{
  "init_std_qkv": 0.0367,
  "beta1": 0.95,
  "decay_fraction": 0.648,
  "seq_len": 1024,
  "train_tokens": 392800000
}
Each number is 500 + 50 x the weight over its row's rms, rounded and kept within 0 to 999. Layers, rows and columns count from 0. Numbers have three digits each. The size before them is the row's rms in percent of the matrix's.

# layer 3 attention output, 224x256, rms 0.101, rows 100-223, columns 192-255
106:475506504448492500545535496593513522510545501477540470422508457478461564450478500541467492438499536525561489494460495432404452468460514436534541476493485530453481481482485400522501481583557510
089:454493521474491502479476574562514485527548475574524580457535498506548487571504516390538524486465511607578505555470501506482476526463489528460484504607478507493536475531499522474487578481527424
103:443444517506482509529470489390587454553501431539416462546449474471470495460560462442499446467489488597496477526485485480449530576386513539548524440506509465457552556493563482547540471440429493
104:446528483467537456516566459449529488443483482498582495510509534479440526502556477580443470531396518463485590408499537494472460468539455511528488528474484453529491501433407534535626512491462553
100:555570472407437383528488548566494506484435556486459463584471515421505483468490553541479411589453528449454582420441518529447540408506464510473468454410515498423445570418481423563483562460465517
105:587540466525449453575534495488469492491457516602459475487407489512431485508553606582440541567503592490477507477509503378493531485461463528486530524498598468486517392458508515469495515541541489
100:552545477461478533448519480549499487476456547485557441488607524507537433559480445512558516532551513468508531505591495524471515487426487497488454520505502525547564451529507490480497517450560537
096:536436511496576511446470525542477543530528471396490471529396449529481421526486510488435487489469539498535524538469561535538494509524463468493513504512497442378510502445520513443552471463505469
102:508494531580439407496496527480486496474559551545448462431508448466486465548441517482438509609509478476532467548536491487544524484514449474511423474527607607564464445452512416502465509511604476
090:549479461506420486490474424537512455417596482550498470471519448550560458485562419517459444452497525506557510459481483482507467474465521463463524466534538540529474509538496539538459449483456447
098:457456510565429479475430458464520485486507471518403446522484512472504501482525417557487485486506492460485496491533451505458461478460518507517444570455520518418570596528536506511490445517514513
088:480422499481526501494514482584503527477590530552539475592516527535552435504501479383448571474464537461592453472479455586478541504500614426533540518458491509527460554425371511468567531503430388
083:532434520502472486615474579477552562494518495488401526490463460524514474521540616470455525533523404499527511549549586438535493585504485492418521559621446476480481502484490428463499591479487564
088:568563506459508529448382517571500475515442510482555510526569512549480506441534515436466504521479553558564445434489465542449590422596498438486493448482538518582530453530515421507491512476538554
090:511423511468529578499477498544566429603486524481524507610515451521431484500472531435491538510519451455503462473484557439480518573450551582512492544534425476454520533464525466497533497464470424
095:511502518466506536520505491513537464561487453537454532550557515418441431543544527412573487514461429501475440597477541563509487474525468472547577573480455498499527435490479476446496537498528488
114:558505487494516462532538561488475450479488434480440494455441486509444460485491580489480461521528552469497554546488454454535483420518533406554561553526542517509593524507506597549471457503497530
098:422519478444510554526524473488472505495549492442472514494524449505524445562541506389475516533497542529485502541576402512558473625489483527533480487449420489498426501541480507552450529515473521
087:492468513502555566502455479512501542524534579428453504494492620513515436512524445384510512435521444491449425463568520468595573501450463442470512528530519546416522475480569460527587550454525521
097:470521546482484481537542474478541467489469452505466383478422476535472476521573522562509548556519504556459585502479512462553512515532473450510556488501488555479453503404431554494496489530498487
106:559477483453546471469529555524444521511500446414464542521499430533547502475502496471530588476388555460453521579548567568406472460535547492561421509510417630483496519478487478467516541498549473
108:513467538501560473540522440560523545536478517533466502503521518431536509533565556539435533505520482474494538496524488493486549526486516475487551466487405456489509540474474504603455547490457539
100:524499539528519572554500493375431485530502487584495511398448476523483417551578544589495507545497433448487432507443400454488525403515430471492543534490544527534471455507485505576523576516531490
096:461529523449488490516455446512479469599530491496491548533488510464446519446526558420434563524490488507468571467453498460547447528500557509498554507390477540554544444457440503529451584548505492
096:479546391605519477461502502445543422543565478525468492580440561440460493494601508520557602541495547458469496455481443464430611429467466499479493487474488476474448472542457467508552499499452545
097:499531530509445593566461463556567530443556490529552491487461576504495420498505445507500576465546468509482453421523560568505489469483540523503531601500463528488541496441551528545472449445502411
108:555488481468509485551502400489532476546528492472433470483499531471482476452554443482444464481486511528533511528516442460490519497494502488458482522453526499405478436446528571467450516487561463
107:471472512500487539531500538458561491432515542525424522553483524442511488532526501482545521586513565410470502508462516467481390518563530395478550533557508472482535493514481470576485419521560465
091:516445530436450557533528501516468465465550485555509482550419469567480444597598430484497504502426523466449483464454416487484531500512528522468548471552580501477498528447477492413563546447489455
100:546498537492422469500546591480490540490464630446489510484489529529534459462473612554412532491524542488449493448570508504477491536471490466490521490477409549512449420556416446421470529586479532
102:538527549562486523534440555604480513518494573579541471562474563511518520505566520503606459554484579515481521524547568433486460482458512421458508509476501578443430393457527543489523549476507461
091:543474569488421514553505446410523485499478505536518507568500454533525494484517529470469490504506521512472456481523482522456448551456538561465533516525463478431461478467468479448486582534452511
092:466486503436436526541460548419516477530461501580495494467579494470532508411497411540480491509559495408436513522513394516461477519489441526492440518506515364421554487466520494474462460506537435
090:459534441529532531486508524454466477436533552490406448524474518525495460549481525509526469531547558552477566527582524508510505469443501537527502449526492527510442539450477555470486470518495504
107:402520431447395513472505577610510437421545534480489491451595601483495561511488474546425505483454443465520580498474488573518538484503523577479504490490503462583532467520525425524479414504510451
097:364539522504525562529510462463489492473536475489573586552448530470473471436446522554560545457496478537532515434531487527479487537475426460485519510486473440540459571547604520622442527533503483
094:499546606495538515486515486518488443481482510521473443382531570492475441496507468542430546502555529496529520501458500566464436521449522516540447510478529396429493521512482532541484431565573474
110:468457484405480526496437471572435522458546510465532474564483516537436543574527447489516481537413487479456520495518505517621470443549560555543486509447542484475543454402459532468478522434459502
106:471542449502471480481466457524417432530518439455524466560513541512519497510492429567552475434465492518489530478530475512576515492532513491515435455499538563488447501508523550494526478486540546
110:506516445588476514508502447544523509491448522591440526562417490439489481463582556490500481519521474539578478481565487583507497440510505517533599495591566548560538436595450531464484518528537572
093:398577445481443534484506523585573488501465596408531430510648494589491484486410485449468430473518473450524464524531505480469535502530534454450532482574538531541563482546459490445521495508510483
105:436496510482540420466494550504533519442458442479456469504585525520525426520463573478475453401510518532484474494524510519575449498551469531440556502531445492489496489482424475513504523513457497
115:578519499454447523521457471414441496517506443467466543498505494588536543456566530454457427465534517500467469511520506487476480472574556569501465508502475510564489534605585549477457517475526522
095:524509494538486512496461438526498499494497463608550438513513553498566543498480442418539445567530485479558548443422486576504463599506534562535562566520596494453543511512542436478485511526516434
092:519463534481432515557444495505517524523441508559480544496474543540467527520433513627516456479549560536508504474560478451546473558437542493485453475443516556514356454420498491480575450504489452
111:549488451589486539491541573506486599495487447574462509467457567444533457515489389476447540470550476441414526516502526551516456440608526580446564500523481548525540397499494527497494514516491465
097:440477487557550491500513572423578530515449516425517513488513526487477518491514434476558491535530586492538485461509483543492508478530456490455509486484541539512505519515628509559541532502477463
100:480505523494479530459470481516435479556550534493453547527436468509675476541541434553535463510575475497483559498512434565452536500567462535542491446543525481511450546481544497518490431444504518
085:461537515539446497488472613418487533534587517410471479567522529465422479451476482539538552511522585472488469550540386501427535523534520490517594446463427489452503555478566541442459524537461507
092:529550477478542411459565448480436427448607475465451487497476518526481521496541557561513484441582528526505494501440485574516432422471452551423447466463490473444527529465471545543530427504432437
111:511501566526544395449456457560489451492525497525503562581512493463547489505439549546493506502483580543471466463491397439497531436559560478547471467487461511621549521514489501535475524509463456
097:536545514524437493477431444561554544529397554543478536533559465456472504460536557559435483480482558483510536531462483467637537433505498479506575455508459557525463403562506477665461484472532550
105:477453507482578515495366468517509464526533439530531508513544525582567550528474426425548555538500454502498508481494521528481521514490467453464561528595470454460469516427518520532465449516488506
114:551547478487542504434498414477444506501457524547577503499486473553482549430544464472537427488538586495472557522545506469525480454530500430482463490473478497451544544443498515588530547557510409
089:586566490529395490502567507509468520490463571528501458477557519385575588460529512519514472574565452502437565459423482559450473557478482497467458462484551482548465462511522441510460474436527556
082:495436539411416516495513520520485453428489535465475457527557421550446527513497550454465423468501509537471513432536472530438514455513554410413515548478483459459455486575509522534563569563497491
111:473541499510468430471420490451511452434491516442533438498560487532514511459518505567569512544574515521508475547525430390455451536484556579495569538501553566468578536530591499529484507530453498
077:496480520549510420495591423557469467560536542474443456507431398510484438551486539473451425496489570522543588547535457488488458506555469463446456440390436550480479483484493452465528415486443468
105:484558454476470464506554467439519498539569520460481530519556476474521503475502433521473498463427480487454471499457461535421510521445454491503454544412447506471531510484461386528494443445496497
091:433481518427541501519508670427500519521507478473457555507511516500576488563529436481520477504471475467499484515417506471536526517550527493537487515495545510434492507456517429583486521532526538
110:480512443545552400519497492544503526550507536531445510527456473502493529529514527417471465470405552444479530470458501440503473567493509492483520550492416479481490436488546507539524571573419431
093:523488457478520478465520522438486537489519547462499500512482495490428529507457505481460554529469602522585506527549488531497554488555551487494574419534533532548475481459539544459546539565506456
093:417463445466467480502617519475521469548461558586521515483423500452465485448452529514587479542553493511512478482432498511475458625507476412465527501484466589499511401550485564505528494509485458
110:507519437518559563456483483476481516500467522445455584528462576584471526483479495487514449462522503577502523532495505570490439505488499561467519492412559493479546577518558394462536500470464400
111:582511473459512444486457455423559515480422518596557480517553463474534407474487520522445510451465433398550512527469493469405535441505488499594445488531457563496493526454496489445517517539379500
099:544492511539525536469592443553478544482406448439494421501516476487465502530523453488504486532587433544456492488541488573511517484516457556472499497513490536518582449503593488585472442451521542
112:492478461478529502501525524458439484565495484515494509499435482491428555445569489495471433483442497457488510489430500545504474518557492488481522486496589502502527489535513476584433439466510446
104:433521473496455559477424509541536579466459485621445486538565478419564547564441434532420504449472513453477419477445534602454607494495485505516478476559541456519537559517521457501518505575498601
100:478492550511501526550465455585425459480504462545514501509536522538473451543483440483540523424455545508565520546480498552504461419532509525487498503485605518488551498488506481478542495475442462
109:449525521448476530502524524490483511439495578472537511450547365511528512533550536521539580535479531481465401536432457517452459572470554449482586527492468475454493610516439494509533478571559445
099:500513508477488521440493461485485534559532493488482435526533512498474507466507455502543444469521511499362514412547477537425503520474540502560552528446437480464503437460564491498458463555457499
113:451448473512529512510502499536477499479475449468476492477492532507593443421528479480515573478496469465463473566499428528400583449496510547511546542524493422547528534509468490538456504534457506
102:503480474463530526510518554533546426475502610636570535509438544516477498542470531504520540450497391533572518490525526454463505486467462516469522518498498458519493504432478552545523592529470518
111:578493458490414377447489470506402565495506597441574510543420457506495549553496541533491512552488463459526498431553498481542506479499429523466531460515557441519486499568568446496399477528502540
095:519505520508536464606531458480480507504429494513521538526522502459563523503493474553502520520515427545591474438499453412454507439440489490530534448507464449517494464496645531517483433567496501
091:458566503529541464508548548458464479450489467500485453455557528416501475451497472434451517475394444446464535512441533548539535516441487464482525478492491453464474494500434485468557505565497513
102:520542471503519558511516451553547508474543480495481568519443496478433474451477515502438505518450507516383436428480515549381538479441522485451584498412483515500461505439548482494496609452433550
105:549500488428496477566491492596525507573504488444567433462491531578562573484514504414498526440513481433501464489509535497419531566455569545499507565492418567455523521434469369438448545488497375
097:523531499509485471413455390439489546493468546455491541474557446472513531464470459536570469370490541528497471426464528550522486504468548503560501583495476519461556566515466492498524566462544515
093:341502503529440492452501532556502472556535473535427461520504575542488523514474508529477535490502520558538560517552420544542482530458579503491401514534491476462524536501499443553544570457437493
098:461587474462482517592484571560502427536473410535529429519582443472540531485399502509427497552440531551500465480549434496525545450515503535508529480523555477455423428523417548499536506535441499
102:577495528544533527521512596460527423514455446465554464475453533481441559533467490574495503528481532565524446500535597557547504463544484446554507609432473432441440553483619495478452422460510505
092:503574466551521481499371553642519434481455509532503577474416536428485561508460602487417497469528498533439566484611492552494562404531490515491487541489539467536503509571490341613471470479449502
107:540456510528520535512524480490470484460456466508548521481519369482514499443516456483437526510500516539544528531601550508476523472615407481474481413570516605566546454502544479466463502460545473
104:445468458480413591481542481545507517519485521554520499484459429467458508549532519499516488467521526482507490431493465504525550590509495507523469384453607515481495468516526497504587461477464548
081:464406456462450424429484560458506432444611498412485517532448493526577525447499534510541474469504414453463495490535475444501473526514517494566493524491527573508518456443417507469525442466505539
113:503543532481447560503467449499463554530552524532509553545444485504526543543492519456503580470595514503461509556535497637537485599482538546491457592466437480514512481507523521443458512569523541
109:441529460536546466485482572449479548495487503572580550451467498462511556519503549523488533515580497524508466491560501443429512485430519515555573441427361468540486489532447491534556472547486530
115:495557522473495502507515510494554572475438476554508534466430501513512535539554440560537458482522510524442560513463481525429582572494556511526482543467554450459526568542480466526459542518507536
099:484466541457477544539497445564505440529524540502485554449505592519543517582443479493533450443527571547523444474478457530492530491490572521533467496488462473590545537505568498449571510523543479
080:459471536506552478481480480493510444527465449512511491539427488507479484546486485498603515445431545624567502468480538517581449465500471395440501526571536469488462430623561508523459418433539490
104:518561522540503463465430499500496485559639499552558562539507437454492518463524518518546456437418500485571521551425530485519454495574481481507456529487506544514514489424506506494472497537438487
094:543460519578493489450547594495564594496570468522533431472483531503464470530513476527539439459537440553565364504548496552552487534489491448514607494525481551581527461494485488496540490456489560
115:450521471531444508555486529543489492474518482522451515494508404473536500546477519506423434552471527563459536490512568525536474531480532530556427440546478524512539533539505492544433449522470497
102:554497470455501442530561540488488513465520504492537512572461500622464620524389546509501465515388506523515530535545517478520448555493480480496456541484497550427484483552492487554506457466422539
090:447501526535548515468510569411478474385540472558522410540507570506527502471472577471398481566568472510519440476505548593481520469468568485581505581521535501506440533507492532516478462598560557
096:484575531477514493475419484485484476516478435507509480486502560456524510519451494508502522614552475530489511507458529431504533483476485552526501521549457494432512424504434595502428490487497497
099:484476539538473532485491519480501551520526532518471510603490415554439523454488442554548456508512533589406515532537486474462460438502476540515530488550499509486544545456527507444501482550460481
101:456490446526439526528501566574491480470498501541492561547535523521537458549492465498520520545536460512490498523488432572476429442535397473453536483392569503452491512531577472511434514555548492
095:505511477482506512456491487559540430526508538420505497540573491459625460544529525536504518479454574449485534473557466515544464540465496506564578486450427532464494496463497495504588476539522512
103:533437465481520429534527569549512489523529416409569386458510446521462473473613537511511461508529471547508512412485568519471524579450533465420515571569486579440505551461507541495460513414494459
101:496512514533489512556566493477537409537506532515512524550416540534560518425490507514540476579444467434481594447505513499516503516456494401499582571507513461487451485568573622558474560544489420
097:438519436505510530481399525476479540487545514532526508494459540474452500437507505535456501632576509430554563490439489478473531492616462509490541429522621531478532430476558533575474436487551487
107:489493477518502491471439458519513391539514485517463495533473463420488543605464479434459540427476421546569497464495460492479509461538357582506534510459514524496421468513561507485539500453404530
097:545481394540458452483441479532558480485485491482476528550568525452475575527552530490535489534522445400563554488519510522524480447524490501533487522505567536515375478513458458525572529498509436
100:529451566466488512489501567569527513436435528486469535524489567442578449551503498488521550543406476508478556649561530407473552569507515511499493486519458462490441464461522540519473445525470475
089:496432557508580504473491437544541434479545518471498532476537483536422452509497502434474489476565478374465493604491580508471458549537492509539574555509492532514499521485568513554489466553569435
104:460549510454551472536531492492527467525579525547497422511509473537578486435414499449559545585533484489488495476548471520472525503466509480518530528502550515489510556468513461521452412458517623
102:547546523491467494422550492480599493559542453565517514550447473408556525489511446519418526516476539494493508497465521559557570440519548445439427509534619480606569504591489564518508491570502478
079:523505507466536477462436595453572456435541500568532449536463564435491483474547529473541572481467502542634522509534496495541520458530490478528512507590524439476490481481491505505514543502509474
094:483424461409464505516489510552455460541519540447500501485569522530521532411486451515524480438470494582487496519463561455528543475480506453504469588490428487547530509503497493421441571563505477
094:483422523502554487401434531492576499485476518526531490486526576485498471558530558615531398522613559502484511504466485502552493447473489526501492569469492448456490514546373497565456435492453519
094:399439432579440556511532446562525492554448601529500527535521488486516494524496511510573501513572493490527548586541491535533447501463481512504539511523487501575461497536521500504591524515524501
104:471455541389492529490550469513476457475473521553513516561453489544581504547473568518527491554456549471477511568527513496535442591488467468500539597557556544484496516564472503498559478523504486
105:585514523453544563515477483498496542401526442494499472478595467484467502501448564485542563506492490516451497555540459638562516585554470534544534407437453520463445487503484504488418387605519530
096:429479518480524489508465486526459532537522528512476480511496515504459471500508494446476549484522499481518519558516486576529466402527510544545477461488513570450474526448437453464508553479540533
108:501510489506542533477423485529524490525566565538499513556465612573460470530449544486488500461485536483470517484614518471477535512481531483552543501459480497506400482515514433453423399494431529
110:527572467593463517432583453568487441466591458487512587446521517444484456496475482458536549466479575537520509469409488516491554472429502472504576491507441483505548438561539524467545509472454458
088:469507491513556458472507511568473529494368518636519558457498524497433467497469498570556490528575551501504497538450423487405485487520569489558506444479510511537553452508481488582462502512491513
094:485465528556460559509502522483494498448519532528598562592473510535568501496444520501519536492563432532451526542426550515446611438475491427551485475498502439516484483461479477517481468525525541
092:565484527459532561526466561547454550517407520543553586515458533448545504498393465516515575586468485502516459471499466534506552506464472465574518426493533426373451444499447493569477563587532497
090:495545576511475530522531531492549522526504485421551504453526548595500492545455456472486493529535459430526447501494430444539500567516546469554502550527509499462523532552470540493529516513456424
102:548530577525475501561551519432526549488574579545486521543496533501542533518490454442578468497437530492535530501482419503548500443535529474436539544492500545463488531490524392482540531522497409
103:439490522567361539433556546493532472498508557552492561472467461489475521494465415500524508455462485446510457466618589448416599490524554479490525464469476480469547549490532430513513605517530466